Weights of a small GPT-style language model, trained from scratch on English Wikipedia: tied embeddings.
Each number is 128 + 24 x the weight over its row's rms, rounded and kept within 0 to 255. Layers, rows and columns count from 0. The size above them is the row's rms in percent of the matrix's.

# layer 4 MLP down (transposed), 768x192, rms 0.169, rows 547-599, columns 0-63
size [ 90 124 100  94 106  90  89  93 100 100  83 106  99 103  98  89 100  98  99  88 112  95 106  90  94 103 102  91 108  96 104  92 100  82  96 103 103 104  90 103 103  95  99 102 110 101  96  96  99  89 104  96  98]
[[116  80 142 125 140 122 166 147 117 134 115  97 151 157 163 141 109 187 101 127 139 150  98 172 142  77 129 151 134 127 122 134 144 114 156 123 128 118 150 140 140 107 137 107 159 109 138 130 104 115 149 130 107 101 133 126 120 164 110  91 125 158 104 191]
 [ 87  98 124 139  89 109 119 146 126 111 106 151 137 115 105 145 121 151 125 153 126 107 136  97 132 116 112 158  96 176 120 121 140 117 131 114 120 123 107 102 137 146  94  99  98 124 105 123 102 133 153  98  82 125 153 149 130 141 136 143 150 107 134  91]
 [119 130 180 184 111 141 125 113 119 136 147 139 147 136 154 131 145 137 179 146 116 159 116 134 112 103 104 137 154 143 119 121 146 136 160  95 136 118  55 146 119 139 110 131 120 119 129 122 129 119 135 173 158 107 123 141 145 154  58 179 170  74 114 117]
 [100 101 133 190 107 160 128 159 125 141 143 127 146 149 139 106 108  53 106 134 128 105 126 155 119 118 108 185 125 116 133 125 174 116 143 167 146 131 115 117 143 142  96 108 145 143 119 111 132  93 119 113 132 150 163 162 171 116 134 162 150 150 108 103]
 [165 148  88 128 163 119 178 112 158  82 116 143 125 120 142 147 140 109 117 167 216 156 119 130 145 143 123 102 141 136 119  97 144 132 113 120 142  90 127 111 133 150 151 161 141 107  64 174 139 123 105 161  91 118 178 119 136 119 148 105 121 145 141  95]
 [123 148 131  95 101 121 151 172 106 168 134 139 140 146 118 115 102 156  75 115 127 131 147 166  89 133 119 125 122 116 109 122 119 114 111 101 116 134 149 148 110 101 154 130  81 144 130 163 128 160  98 150 105  95  98 125 148 147 155 117 137 120 158 124]
 [155 126 139 104  89 146 137 105  86 125 108  87 160 145 171 140 123  77 116 102 144 114  98 120 121 140 150 120 100  89  96 118 143 124 113 127  94 152 144 127 168 112 119 120  78 141 135 141 100  79 113 146 104 117 134 140 102 136 117 134 132 158 113 118]
 [120 131 144  98 121 143 115 108 130 158 130 118 128 101 135 111 126  95 118 120 115 144 151 143 103 153 141 143  92 125 181 116 122 155 102 127 130 132  91 113 100  97 128 159  74 138  93 138 153 183 100  93 122  82 122 103 122 144  97 142 149 181 105 152]
 [129 129 105 136 127 134 168 158 127  97 100 126 168 148 103  96 115 124 107  99 150  96 141 125 130 132 113 131 123 108 131 151 100  95 146 115 131 161 134 107  78 106 158 121 166 120 204 156 109 147  68 124 156 131 107 133 136 176 127  96 115 124 137 142]
 [ 58 129 124 100  84 132 131 142 125 105 126 129 132 149  93 176 110 118 117 110 156 111 129 126 107 126 159 113  96 114 140 165 146 109 156 168 116 130 118 121 129 115 113 137 113 140 118  63 102 120 172  94 152 110  98 132 138 153 151 124 132  98 101 132]
 [143 140 124 144 142  82 144  93 153 107 137  99 170 138 169 124 131 123 115 145 121 152 151 119 111 118 145  95 147 135 149 121  74 188 125 102  89 154 149 193 122 140 121 133 106 158 128 116 122 125 124 140  94 122 163 106 160 179 113 134 130 130 162 141]
 [152 119 120 115 107 146 101 124 136 125 143 113 130 116 135  94 168 143 127  93  94  82 111 158 145 115 126 129 135 145 120 126 116 127 152 129 142  92 150 143 151 138 188 123 144 137 132 157 119 118 101 156 106 132 140 108 134 120 146 177 187 103 124 143]
 [168 120 147 152  98 170 125 129 114 141 171 158 110 150 170 134 143 160 120 139 146  76 138 142 115 125 131 111 122 101 118  85 139 119  97 133 163 124 108 166 141 120 147 107 124 116 164 124 117 122  89 124 118 103 112 141 134 108 176 129 113 141 130 177]
 [ 78 148 110 133 115 146  83 129 155 166 134 124 135 111 133 140 117 132 142 117 105 176 121 116 114 168  99 137 129 145  80 108  81 128 155 129 150 152 173 112 168 121 133 101  92  99 112 114 130 124 115 132 109 134 157 126 121 149 125 157 119 142 110 141]
 [ 88 129 176 115 113 121 113 116 116 158 109  77 128 174 127 161 106 121 125 118 125 164  90 118 133 147 143 103 155 148 153 168 108 113  98 189 127 112 159 153  97 120 136 116 159 156 122 145 126  94 145 123 138 141 157 129 158 169 118 126 107 150  76 154]
 [163 187 105 152 117 109 113 130 124 152 131 137 118 118 103 142 133 161 131 137  90 131 117 133 113 117 137 142 141  88 135 139 151 106  58  84 160  95 119 148 153 120 127 141 105 141 115 118 110 109 131 132 134 145 156 102 127  87 156 140 137  58 134  99]
 [119 162 144  84 127 166 108  94 125  90 148 157 113 129 127 103 113 141 137 122 110 140  69 146 126 155 165 135 127 150 139 157 142 119 130 130 130 156 103 130  94 126 186 136 133 108  98 103 141 154 100 119 164 147  97 138 121 173 187 135 133 118 138  88]
 [146 144 171  84 106 116 153 149 169 122 122 128 131 114 119  92 113  90 121 138 149 103 107 127 129 154 110 112 139 149  91 100 135 145 122  82 154 119 167 129  90 128 132 174 127 122 156 110 165 107 127 131 102 143 145 121 113 141 117  91 129 160 117 111]
 [163  94 153 132 155 149  81 132 130 161 152 161 123 177 101 144 134  90 114 127 132 136 165 131 132 133 127 159 113 143  93 137 149 171 159  94 128 107 138  82 108 127  95 117 124 101  79 144  81  90 155 101 118 144 109 133 169 141 100 142 109  78 112  78]
 [120 148 160 155 148 128  97 123 161  96 122 113 130 124 152 134 137 121 145 132  97 122  81 121  98 135 128 132 142 119 141 154 161 133 131 142 124 120  99 117  81 116 190 133 156 137 151 127 117 101 140  84 105  94 120  98 173 137 136 114 150 106 128 156]
 [ 88 128 148 102 143  78 141 126 163 126 119 128 137  74 113 119 108 154 131 129 133  97 161 119 153 173  83 121  98 128 103 160 145 156 111 129 108  99  92 135 160 139 107 159 156 108 131 138 152 110 139 137 126 110 123 118 118 137 142 131 131 141  91 129]
 [171 121 117 152 126  99 102 110 105 151  82 109  93 109 112 128 132 126 139 108  58  98  76 123 121 124 120 139 144 109 135  95 109 156 106  89  86 127 135 142  76 117 108 159 125  83 107 106 118 117 156 126 149  99 117 147 109 140 133 134 124 143 160 105]
 [129  86  91 138 159  92 105 123 143 161 114 162 161  91 143 170 165 134  90 140 171 172 123 134  76 123 137 159 164 122  79 123 122 126 161 104 131 116  95 146 152 133  95 166 107  89 144 112 158 152 124  97 128 147 127 113 129 115 146 113 123 103 132 121]
 [134 134 112 141 149 110 159 145 123 145 131 152 117 120 135 101 131 146  94 148 133 108 142 164  96  87 123 148 138 114 139  98 124  73 127 123 110 175 111  89 119 157 102 127 157 169 167 129 130 161 135 121 100 123 103 108 131 143 182 138 128  95 108 110]
 [140  88 159 125 129 132 126 117 107 104 105 191  98 126 142 112  99 147 189 132 139 139 136 144 171 162 131 117 114 129 151 100  96 123 121  89  93 124 162 141 148 109 134 118 153 145 130 173 150 125 120 152 102 137 142 106 135 134 120 167 114 157 131 105]
 [144 130 124 109 128 167  89 164 150 138 134 138 102 109 127 116  82 127 149 138 101 135  78 134 146 133 147 157 152 148 127 120 122 208 111 102 156 163 171 115 111 104 140 144 148  92 121 140 153 101 128 105  59 106 119 109 130 152 100 128 139 138 134  92]
 [ 87 127 123 118  88 161 114  97 159 159  80 131 160 115  86 133 154 139 131 197 160 151 151 134  98 112 106 152 142 143 157 129 120 152 147 122  97 118 111 153 166 157  88 121 106 133 113 120 131 162  92 106 152 105 142 133 143 126 149 136 119 112 117 133]
 [130 135 121 111 121 120 121 119 124 138 105 123 101 101 156 169 155 141 135 131  93 140 139 119 112 139  85 101 123  93 152 109 135 208 143 130 120  73 102 134 129  67 107 157 105 139 125 118 124  89 169  78 134 160  73 161 138  94  86 107 163 151 113 139]
 [119 124 141 142 172 161 144  86  93 144 152  93 130 127 130 155 113 139 119 115 134 110 146 109 139 117 114  77 106 124 112 147 122 145 128 178 125 152 101 151 125 220 113 142 116 101 151 175 162 121 109 120 115 183 112 156  97 115 100 127  86  99 117 156]
 [129 117 123 123 187 152 131 132  84 152  97 126 152 116 152 115 149 147 136 130 110 132  96 151 103 125  93 129 134 129 132 169 152 130 183  98 108 104 133 148 144  84 129 144  95 142 162 102 127 164 131 127 168 131 110 160 147 164 127  94 114 142 141 130]
 [143 147 126 134 152 136 124  96 145 131 170 138  65 125  96 141  92 122 133 129 132  98 117 111  92 140 149 150 123 106 139  95 165 125 115 115 161 122 110 131 100 153 119 103 104 149 105 108 155 135 171 112 162 175 118 167 105  97 157 149 128 116 130 151]
 [ 91 114 119 133 105 168 134 150  87 111 108 124 136 153 140 152 149 178 134 124 156 129 111 154  77 107 116 129  89 139 126 124 123  95 110 115 126 129 169  94 104 101 130 168 150 112 117 128 148 165 115 143 148 151 116 116 130 141 142 137 150 130 144 143]
 [179 146 143 144 153 115 131 154 148  93 151  95 131 147 106 125  86 153 115 136 131 150 151  87 131 142 111 168 168 100 156  96  93 146 134  90 126  94 109  87  73 147 176  91 121  90 148  93 106 133 138 141 117 111 144 140 131 173 168 186 103 140 109 136]
 [199 154 111 138 138 140 112 136 132 115  89 126 145 125 156 108 140 132 115 129 119 127  78 134 127 150 150 137 162 118 104 120  80  99 162 134 123 142 113 111 107 150 164 119 162 183 112 139 144 115 110 137 121 123 131 129 118 131 132 128 117 125 124 158]
 [ 89 110  97 130  97 100 114 118 101 200 120 131 175 171 104 151  73 133 140 102  89 141 114 109 121 145 145 102 158 112 119 125 176 151  93 155 102 148 157 144 190 116 131 131 124 139 143 108 124 157 117 112  66 125 118 154 158 121 140  94  74 134 108 125]
 [137 164 162 168 151 149  94 111 182 139 119 120  94 155 155 129 113 174 142 112  88 106  90 121  96 120 148 115 131 132 163 151 112 174 125 144 117 119 132 101 133 143 104 147 145 120 101 140 123 136  91 127 107 155 154 125 147 129 129 130 146 117  77 154]
 [136 101 182 131 111 137 112 135 121 135 111 106 144 134 135 139 114 134 118 153 111 111 132 124 129 116 123 122 107 143 129 120 167  96 135 173 105 121 168 105 134 159 121 176  92 142 114 155 105 161 139 122 144 115  94 141 130 101 126 149 142 164 141 163]
 [142  80 134 124 138 141 130 133 127 127 147 107 131  95 162  79 171 103 142 143 108 151 108 141 145 115 131 140 118 190 136 156 131 186 147 123 151 123 112 130 102 131 126 147 130  90 112 160 133 177 189 140 175 122 125 140 130 144 152 146  77 128 143 132]
 [122 133 171 130 143 137 144 107 126 146  87 115 150 118 143 130 121 122 147 119 170 106 123 125 140 122 104 157 112 137 121 127 113 129 129 137  76 146 135 145 175 128 136 113 161 124 113 134 129 114  90 165 104 139 124 115  96 152 118 101 139 102 143 161]
 [158 119 138 107 116 101 142 125 126 126  99 109 147  80 125 146  97 142  71 151  89 119 142 123 122  95 137 136 139 125 131  96 146  84  76 136 120 100 130 140 116 150 155 135  96 117 116 126 109 168 131 162 134 132 130  97 122 141 180 118 144 140 101 131]
 [166 137 160 145 138 133 152 155 142 117  81  92 161  94 150 126 101 133 149 162 121 127 147 180 113 119 158 129 103 137 129 151 144 175 141 113 151  90 157 123 141 149 110 143  88 145  72 183 120 140 128 173  91 129 149 118 106 172 129 130 199 164 127 121]
 [109 116  98 135 129 169 128 113 134 132  95 129 158 117 132 135 158 144 156 129 124 146 155 135 117 105 143 170 109  78 150 113 109 127 131  94 150 140 109 166 166 156  53 115 128 132 160 104 139 124 140 178 118 136 142 137 132  98 116 161 157  82 157 119]
 [119 119  74 130 123 119  92 104 116 163 128 137 104 118 133 134 154 144 132  83 184 154 158 166 144 110 157 147 171 149 162 136 148 132 100 134 125 134 125 134 130 169 126 122 132  84 161 142 112 109 182 132 136  92 107 131 123 107 100  98 115 148 108 142]
 [120  84 104 140 117  93 141 132 124  73 130 119 147  94 154 147 174 125 116 141 125 129 130 134 117  87 138 108 107 127 119 135 174 129 116 117 146 130 131 135 158 115 113 135 143 120 110 120 138 163 176 131 130 116 116 145 113 102 114 166 129 160 161 157]
 [119 134 115 102 114 129 135 150 129 143 145 181 173  94  90 147 155 174  90 136 165 123 126  98 121 155 135  83 146 126 106 171 131 121  65 116 147 149 131 113 150 121 108 126 140 138  84 138 105  90 136  60 152 119 142 122 130 120 157 137 113 139 146 124]
 [130 111 143 123 146 117 129 154 176 143 127 149 128 133 122 142 138 110 188 150 139 124 135 115 149 120  92 124 126 126 102 106 129 167 118 124 127 124 152 103 144  88 155 166 116 133 164 123 129 137 103 158 124 134 129 148 153 118  97 132 120 137 139 105]
 [128 141 130 135 124 132 153 146 153 105 132 109 158 194 113 109 119 103 132 166 163 157 110 152 112 112 149 146 138 148  79 171 133  76 153 145 135 138 105 133  74 145 129  83 123 105 147 122  67 108 130  96 135 131  96 149 168 104  99 153 162 140 181 126]
 [137 125  96 126 133 108 121 126 111 130 126 115 156 129 146 147 104 138 106 121 116 143  95 121 130 122 103 104 110  96 141  55 144 150 214  80 133 131  98 135  90 157 122 110 157 149 111 115  99 129  97 147 146 129  64 135 135 121 127 162 150  96 175 131]
 [181 127 100 103 124 156 115 150  95 131 117 157 133 172  93  87 106 123 116 131 145 104  98 151  83 120 149 137 130  96 140 129 109  97 154 107  76 129  96 113 111 115 162 106 117 121 149 140 154 129 124 147  43 150  93  92 141 136 108 139 146 100 161 135]
 [136 106 123 133 138  91 108 121 107 110 129 130  96 170  97 102  83 167 124 122 165 126 121 151 129 131 102 115  95 113 135 139 144 151 139 109 116 106 109  90 124 146 144 126 141 122 182 104 168 115 135 124 117 155 112 157  90 134 177 134 139 166 127 121]
 [165  66 122 105 121  98 137 140 124 142  93 117 145 136 147 134  86 129 154 108 178 134 125 117 126 135 126 120 144 113 191 117 152 111 147  92 139 136 124 172 116 138 139 110 147 183 113 122 184 124 122 149 147 120 113 164 118 102 138 146 116 142 136 150]
 [122 117  87 128 121 114 154 155 107 153 183 143  85 114 112 107 124 134 122 129 181 125 145 121 121 115  83 157 151 110 124  99 136 131 143 136 116 157 140 165 122 111 108  79 120 117 141 125 168 149 109 108 112 122 114 108 106 100 187 137 112 174  99 132]
 [104 106 188 184 156 136 109 137 121 122  81 158 117 134 162  92 119 151 114 144 154 115  91 148 146 111 129 137 158 123 104  95 111 143 144 115 138 112 186 122 135 159 119 139 115 123 116 135 141 143 185 100  61 153 138 117 108  86 122 120  95 137 123 173]]
# layer 4 MLP up, 768x192, rms 0.13, rows 548-599, columns 0-63
size [132  98  92 102  88  90  93  97 106  87 101  91  97 100  89  99 101 101  95 113  93 104  87  91 102  96  89 103  98 102  89 100  91  91 102  99  98 101 102  96 105 101 101 103  99 101 107  97  92  95  98  97]
[[140 103 145 134 128 116 146 164  88  91 145 137 186 115  76 148 137  98 137 146 101 117 163 113 102 131  94 111  75 143 157 125 119 132 102 118  94 110 123 157 166 127 137 106 116 155 104 155 126 107 130  85  80 143 144 121 119 118 115 128 151 117 123 147]
 [141 140 163 108 137 123 116 172 131 108 127  79 135 104 141 138 123  98 135 142 124 133 142 141 165 111 126 114 141 153 161 108 147 141  88 159 128 143 141 139 117 145 202 113 169 116 150 123 156 109 172  95 103 174 136  92 142 127 112 123 113 178 144 155]
 [125 145 146 154 117 140 123  85 121 144  98 121 131 159 144 116 126 141  90 113 161 156 160 143 153 131 111 107 151 130 131 141 112 161 140 131 122  81 130 109 183 148  95 131 118 157  90 124 174 110 107 138 109 110 183 152 116 131 151 110  96 162 105 168]
 [ 85 144 163  82 128 115 138 119 127 132 135 142 135  74 150  89 115 151 105 116 130 165 170 111 136 153 171  84 111 122 164 109 135 100 138 127  99 154  91 122 114 156 141 104 137 145 142  97 164 120 151 114 138 158 129 138 146 129  81 110 123 155 132 107]
 [130 130 141 136 145 117  80  97 118  84 139 109 136  91 169 120 127 104 159 136 135 173 108  97 132 127 143 117 149 116 132 139 159 117 119 112 168 166  87 122 124 122 170 143 175 108 127 129 137  90 119 110 135 135 110 155 160 125  79 140 149 148 122 194]
 [134 152 105 124 130 158 107  83 174 116 125 141 131 123 131 131 154 126 134 144 126 188 141 136 104 110 130 149  95 145 177 157 169 134 161 133  89 111 131  99  71 151 111 125 154 112 102  91 125 112 139 139 147 184 165 105 132  95 105 114 134 154  94 118]
 [129 105 113 158 159  94  99 131  82 171 125 151 181 130 157 139 144 152 127 157 125  94 181 111 155 101 150 172 159 109 148 119  95 114 113 143 137 137 167 168 128 161  79 143  99  97 143  86 137 130 110 140 107 106 174 126 144 103 106 126 126 145 140 166]
 [183 172  96 144 129 159 104 131 117 110 102 150 101 143 140  93 121 136 127 139 142 117 154 100 108 137 132 133 167 150 134 132 114 151 179 111 157 126 104 149 115 110 123 137 186 112 177 133 121 147 146 125 119 146 137  98  86 125 127 106 155 122 110 155]
 [163  86 162 130 122  94 136  86 109 129 117 160 151 177 186 125 148 129 143 124 151 121 159 119 138 110 160 135 149 117 107 138  87 119 134 210 118 137 109 152 120  83 129 121 173 116 138 145 127 120 121 171 151 132 110 115 144  81  70 130 131  87 147 137]
 [124 129 131 115 104 106 163 163 135 166 114 135 142 117 139 131 153 136 113 106 142 122 109 178 155  49 117 155 128  76 162  91 118 124 116  66 133 138 129 158 111 147 165 104 157 102 150 168 105 107 143 127 133 131 155 152 101 109 105 123 170  98  93 148]
 [120 107 132 130 113 107 128 134 114 112 126  98 140 141 143 149  99 165 143 121 115 133 124 121 131 129  84  78  79 173 169 136 148 110 121  99 106 132  87  96 132 150 136 134 130  64 140 147 124 100 104 124 109 150 126 150 176 116 118 121 207  88 103  96]
 [108 140 149 140 138 140  80 154 138 110 140  96 144 152  58 146 116 130 113 107 160 127 139 107 168 131 124 112 136 104 115 118  92 128 157 169 112 156 123 120 134 106 138  77 157 155 151 145 139 131 132  70 114 116 109 107 169 117 153 158  79 100 117 128]
 [121  98 134 156  79  98 125 137 139 125 159 172 132  77 124 110 118 140 175  89 136 126 128 111 153 112 127 104 132 103 123 140 144 143  85 159 173 129 106 151 141 135 167  87 126 116 181 146 128  94 139 120 114 112 136 151 108 156 121 164 113  98 123 130]
 [161 142 117 155 132 162 159 136 120 117 111 160 112 158 147 121 109 131 119 111 117 138 115  99 136 119 122 124  89 117  93 104 140 114  69 137 110 110 115 136 163 179 158 165 136 137 122 130 135 109 136 131 147 151 121 120 124  78 109 157  88  95  68 111]
 [123 156 157 121  87 127 146 124 100 114 113 139 143 140 152 128 115 198 125 139 175 169 116 126 137 122 138 121  98 132 141 133  92 191 147 148 150 143  96 125 157 129 154  76 178  97 152 103 107 146 171 137 159 157 128 105 128 165  98  81 120 154 114 135]
 [127 103 133 113 105 116 112 133 168 172 122 154  95 145  92 123 126 159 128  97 141 144 126 121 136 121 127 137 148  79 156 140 102 136 149 154 125 128 165 107  97 126 130 153 180 182 146 156 129 144 110 105 138 174 130 103  98 126 139  72 121 134  91  70]
 [129 123 131 125 115 113 134 156 116 146 140 113 116 126  98 175 134 158 126  80 121 148 146 176 137 125 128 109 120  77 149 137 119 126 123 180 124 100 141 123 185 134 144 111 125  94  97 125 122 137 154 110 120 174 100 135 118 152 103 109 131 153 109 124]
 [102 144 138 145 135 147 118 121 125 137  99 121 129 127 145 129 137 163 135 132 141 114 128 111  73 158 156  98 175 140 173 152 107 115 163 167 138 139  80 128 137 138 121 156 184 136  99 124  81 146 152 169 138  98  74 117 154 132 109 139 171 121  72  69]
 [119 114 121 109 111 119 132 155  73 166  88 124 191  99 112 133 137 106 119 102 100 133 158 148 133 101 130 114 129 157 113 128 138 157 102 139 162 102 141 156 163 123 121 135 110 125 133 131  80 141 101 196 143 183 114 110 123 115 119 153 165 143 145 143]
 [134 119 167 128 156 154 125 152  96 130 155 114 160 136 100 122 170 130 126 113 109 113 145 106 157 116 145 122 162 130  94 142 156  98 149 179 107 112 122  87 102 175  99 101 178 113 140 107 147 132 107 156 109 142 130  92 158 146 152 126 153 108 112 148]
 [113 126 122 101 132 145  97 146 149 137  96 120 110 116 124 112 138 151  91 110 108 141 129 123  99  88 141 145 158 103 136 122 143  89 109 145 131 136 127  99 145 131 156 123 154 168 111 155 132 152 157 121 131 155 164 148  90 173  64 145 114 112  89 131]
 [126 143 166 147 107 127 139 122  72 142 106 153  85  81 142 143 102 129 118 125  98 127 142 140  58 148 113 110 142 139 119  82 155 114 106 109 118 181 101 107 109 147 107 147 155  96 135 135  79 130 130 164 161 142 110 122 151 124 152 129 147 167 110 151]
 [134 110  74 129 100 119 143 137 134 121 167 137 183 167 111 123 143 112 143 118 188  99 104 120 100 109 125  98 118  97  97  97 154 113 123 136 117 132  89 132 135 111 161 136 143 141 123 109 127 134 125 144 124 161 154 123 108 127 152 112 117 130 115  97]
 [129 137 107 148 125 124 112 116 133 121 132 131 145 140  89 165 152 133 123 109 152 120 157 120  90 138 112 124 119 169 124 135 100 126 146 117 156 152 139 133 142 172 113 123  88  89 141 106 101 111 137 111 123 127 138 128  70 137 118 153 110 118 116 141]
 [108  91 113 143 143 151 166 132 164 118 104 128 172 120  91 135 115 111  81 170 118 170 164 109  99 126 143 148 102  85 107 144 155 123 144 102 172 139 131 105 140 145 141 140  90 138 158 113 150 157  78 143 100 102 128 159 123 141 153 131  75 145 154 167]
 [117  73 117 118  85 174 100  82 126 118  99 108 115 167 116 155 118 120 132 141 136 101 112 108  78 117 140 162 125 162 122 135 109 160 119 114 184  97 127 152 112 142 143 139 113  96 184 128 111 137 112 131 119 121 155 134 164 153 128 123 125 120 111 122]
 [139 118 147 135 180  98 125 125 142 126 102  84  80 179 134 116 115 135 134 143 145 153 152 118 141  73 143 143 134 123 141 108 101 149  90  95 113 143  99 139 151  78 142 109 148  99 162 111 115 119 112 105 136 137 141 132 153 103 100 113 138 156  87 138]
 [146 151 120 102 109 148  86 160 152  96 137 127 103 110 139  77 158 147 126 126 107  92 120 128 142 110 120 135 134 139 110 144  89 138 150 129 121  91 167 121 134 134 154 129 157 109 142 162 112  85 107 141 131 143 147  79  98 131  78 188 133 111 101 113]
 [114 146 159 137 107 188  73 108  98 140  96 141 115 139 131 136 108 126 161 123 113 122 154 156 112 168 148 141 100 136 111 150 116 135 122 137 142 165 163  80 114 107 176  89 110 137 169 138 103 110 122 162 123 116 110 115 127 126 117 111 176 205 144 110]
 [124 165 116 106 113 161 149 134 137  54 115 113 127 115 143 104 134 128 119 112 139 139 120 153 143  94 113 131 155  87 139 151  80 162 100 148 103 140 120 101 148  88 135 118 134 121 141 134 156 158 111 142 150 140 112 117 131  97  71 164 111  86  71 113]
 [142 143 144 136 136 144 116  98 134 138 107 137 127 118 114 118 199 136 144  90 165 150 109 125 156 155 114 124 119 136 121 135 110 141 134 140 121 126 164 160 168 160  95  94 104 102 157 135 163 117 110 136 133 107 125 101  96 168 142 125 113 130  75 124]
 [152 173 158 119 137 148 102 114 119 169 134 122 146 134 134 161 130 125 181 103  91 147 144 125 120 119 118 143  98 112 163 132 147 131  97 107 117  72 130 150 106  91 154 128 155 136 131 116  92 104 172  98 153 162 122 173 163 161 134 117  85 147  98  95]
 [133  87 115 127 151 117 162 136 140 130 116 124 144 115  99 107 126 127  93 130 142 150 178  99 143 110 101  79 140 148 157 123 147 144  92 132 153 146 121 111 143 149 116 129 108 158 165 147 144 156 148 152 133 141 129 172 106 143 102 132 136 131 135  83]
 [108 146  80 123 116  88 123 145 101 120 133 130  91 119 164 126  98 131 182 137 129 123 120 105  98 126 134 140 108 130  80 148 122 117 130 106 157 120 147 114 116 138 125 104 162 123  89 128 135 119 130 148  93 130 137 136 120 118 128 142 136 141  95 134]
 [128 129 150 111 152 121 131 148 110 120 132 132 115 128 130 146 135 165 125 106  90  93 153 153 111 132 131 142 124 138 106 123 106 167  49 127 141 155 141 147  91 152 146 138 154 146 120 136 110  64 150 102 177 168 181 123 149 103 142 123 150 136 129 114]
 [128  86 112 120 116  98 141 103 151 124 102  87 111 105 161 133 146 109  74 134 137 160 153 154 107 150 120 109 107 132 138 132 141 122 180 161 145 126 114 100 113 138 116  97 129 106 129 170 121 122 146 103 167 183 105 139 114 149 155 140  82 113 112 108]
 [117  67 127 128 115 141 103 131 102 114 143 156 178 123 143 113 159 131 186 169 141 119 122 125 144  77 127 115 178 172 144 146  93 133 101 111 169 141 132 179 109 111 159 154 119 114 148 108 153 130 117 129 113 154 144 121 115 105 104 140 105 105 158 136]
 [127 110 150 102 123 106 147 124 132 143 142 111  95 162 136 113 140 138 124 155 143 183 112 140 128 131 138 126 112 197 146 166 124 158 120  84 123 150  86 127 116 111  71 131 103 151 145 135 158 105 145 117 139 135 121 123 144 143 119 116 159 175 109 142]
 [130 120 109 160 132 140  52 144 109 143 133 139 144 147 136 132 129 165 116 139 186 133 154 182 153 138  76 105  86 111 138  99 155 141 129 121  62 143 156 130 101  82 125 141 166 148 150 104 146  46 106  93 161 154 108 114 145 144 110 141 134 136  64 123]
 [111 129  66 147 136 140 120 150 122  93 132 144 140 136 169 158 121 111 119 110 129 146 124 116 113 131 123 128 122 134 133 123  96 166 163 147 111 145 141 133 128 115 150 134 122 111 153 101 153 139  93 154 134 132 120 111 167 112 128 147 151 113 117 145]
 [163 128 126 167  79 135 132 103 136 102 136 107 128 119 123  97 130 179 129 147 135  90 136 143 127 121 134 114 125 120  88  71 139 139 105 133 118 130 157  87  93 116 143 129 152  60 111 115 135 129 165 121 119 154  90 100 132 112 129 105 126 180  95 121]
 [141  90 142 136  93 120 128 142 129 140 105 130 152 154 103 106  97 117 148 125 128 149 175 148 110 165 135 142 137 137  85 123 105 118 136 122 149 109 124  99 163 123 154 118 109 136 135 124 121  90 127 144 124 132 111 163 115 138 123 122 121 127 148  98]
 [ 94 163 143 177 128 108 106 139 127 157 140  90 109 139 146 142  86 141 176 174 114 159 129 129 164 124 143 177 118 144 127 135 140  56  97 120 118 110 115 100  40 130 119 147 147 133 129 152 155 106  92 123 100 126 105 134  87 110 130 162 124 112 145 149]
 [103  96 142 108  95 145  98 115 138 154 129 117 171 161 112 111 120 123 120 117 160 143 137 123 159 119 158 123 128  82 122 153 121 147 116 126 121 174 161  96 122 133  92 102 170 165  95 102 114  84 119 101 113 144 152 180 171 112 155 142 119 175 138 134]
 [163 177 142 111  94  99 166 110 147 155 178 128 111 141  74 160 126 112 128  77 167 130 101 115 143 121 126 121 106 146 137 163 171 128  96 113 137 127  83 143 182  81 110 126 127  94 125 143  97  69 131 119 181 159 104 118 145 156  95 105 123 139  67 103]
 [126 106 121 132 109 129 137 135 151  97 156 101  78 112 156 121 144 166 119 135 187  95 128 122 142 119 133 154 113 123 135 145 127 120 168 161 110 185  76 146 146 145 157 108 110  97 120  98  81 100 121 168 130 111  78 112 134  95  99 131 165 136  68 105]
 [129 134 125 159 119 113  85 119  81 133 130 165 177 151 139 180 163 133 123 133 163 121 117 145 160 142  94 129 109 143 100  84 150 135 103 150 137 122 115 177  88 115 130  73 155 111 175 182 101 116 127 155 140 163 107 148 133 173 107 143 121 171 124 107]
 [126 135 161 126  99 142 123 128 111 154 115 101 106 101 133 143 138 133 117  97 142 134 165 154 158 136  94  88 113 138 106 128  56 173 104 103 141 122 165 116 102 137 113 161 157 153 115 139 127 130 161 113 146 152  96 156 127 146 164 125 111 121 104 130]
 [104 104 163 173  94 133  82 131 129 168 118 130 155 124 136 148 143 116 140 151 112 138 120  96 139 102 142 113 124  76 131 153 151 149 101 121 179 110 149  71 141 161 100 153 140 159 101 143 140 131 113 145 124 164 161 144 110 128 138 100 130 157 156 128]
 [122 142  92 113 153 178 162 162 190 179  70 114 141 122 138 176 129 130 148 153 132 131 118 124 107 131 112 154 147 111 106 140  75 104 152 149 107 144 139 125 157 136 144 145 158 142 118 115 100 149 124 133 131 142 110 124 131 126 104 132 143 122 110 144]
 [131 122 162 139  93 165 130  94 118 146 151 149  91 137 150 140 118 132 167 118 110 180 133 106 181 111 158 135  99 124 117 144 152 163 127 112 113 134  83 109 159  91 126 155 132 133 119 136  57 121 153 146 175 149 112 114 136 155 149 133 148 115  77 114]
 [112 127 104 139 112 144 115  87 115 136 177 130 142 137 154 114 126 126 169  89 187 145 179 104  97 100 129 104 107 128 120 154 136 124 145 119 158 154  73 131 155 139 103 124 135 119 130 141 143 121 121 149 124 141 119 157 107 177 108 166  89 106 120 135]]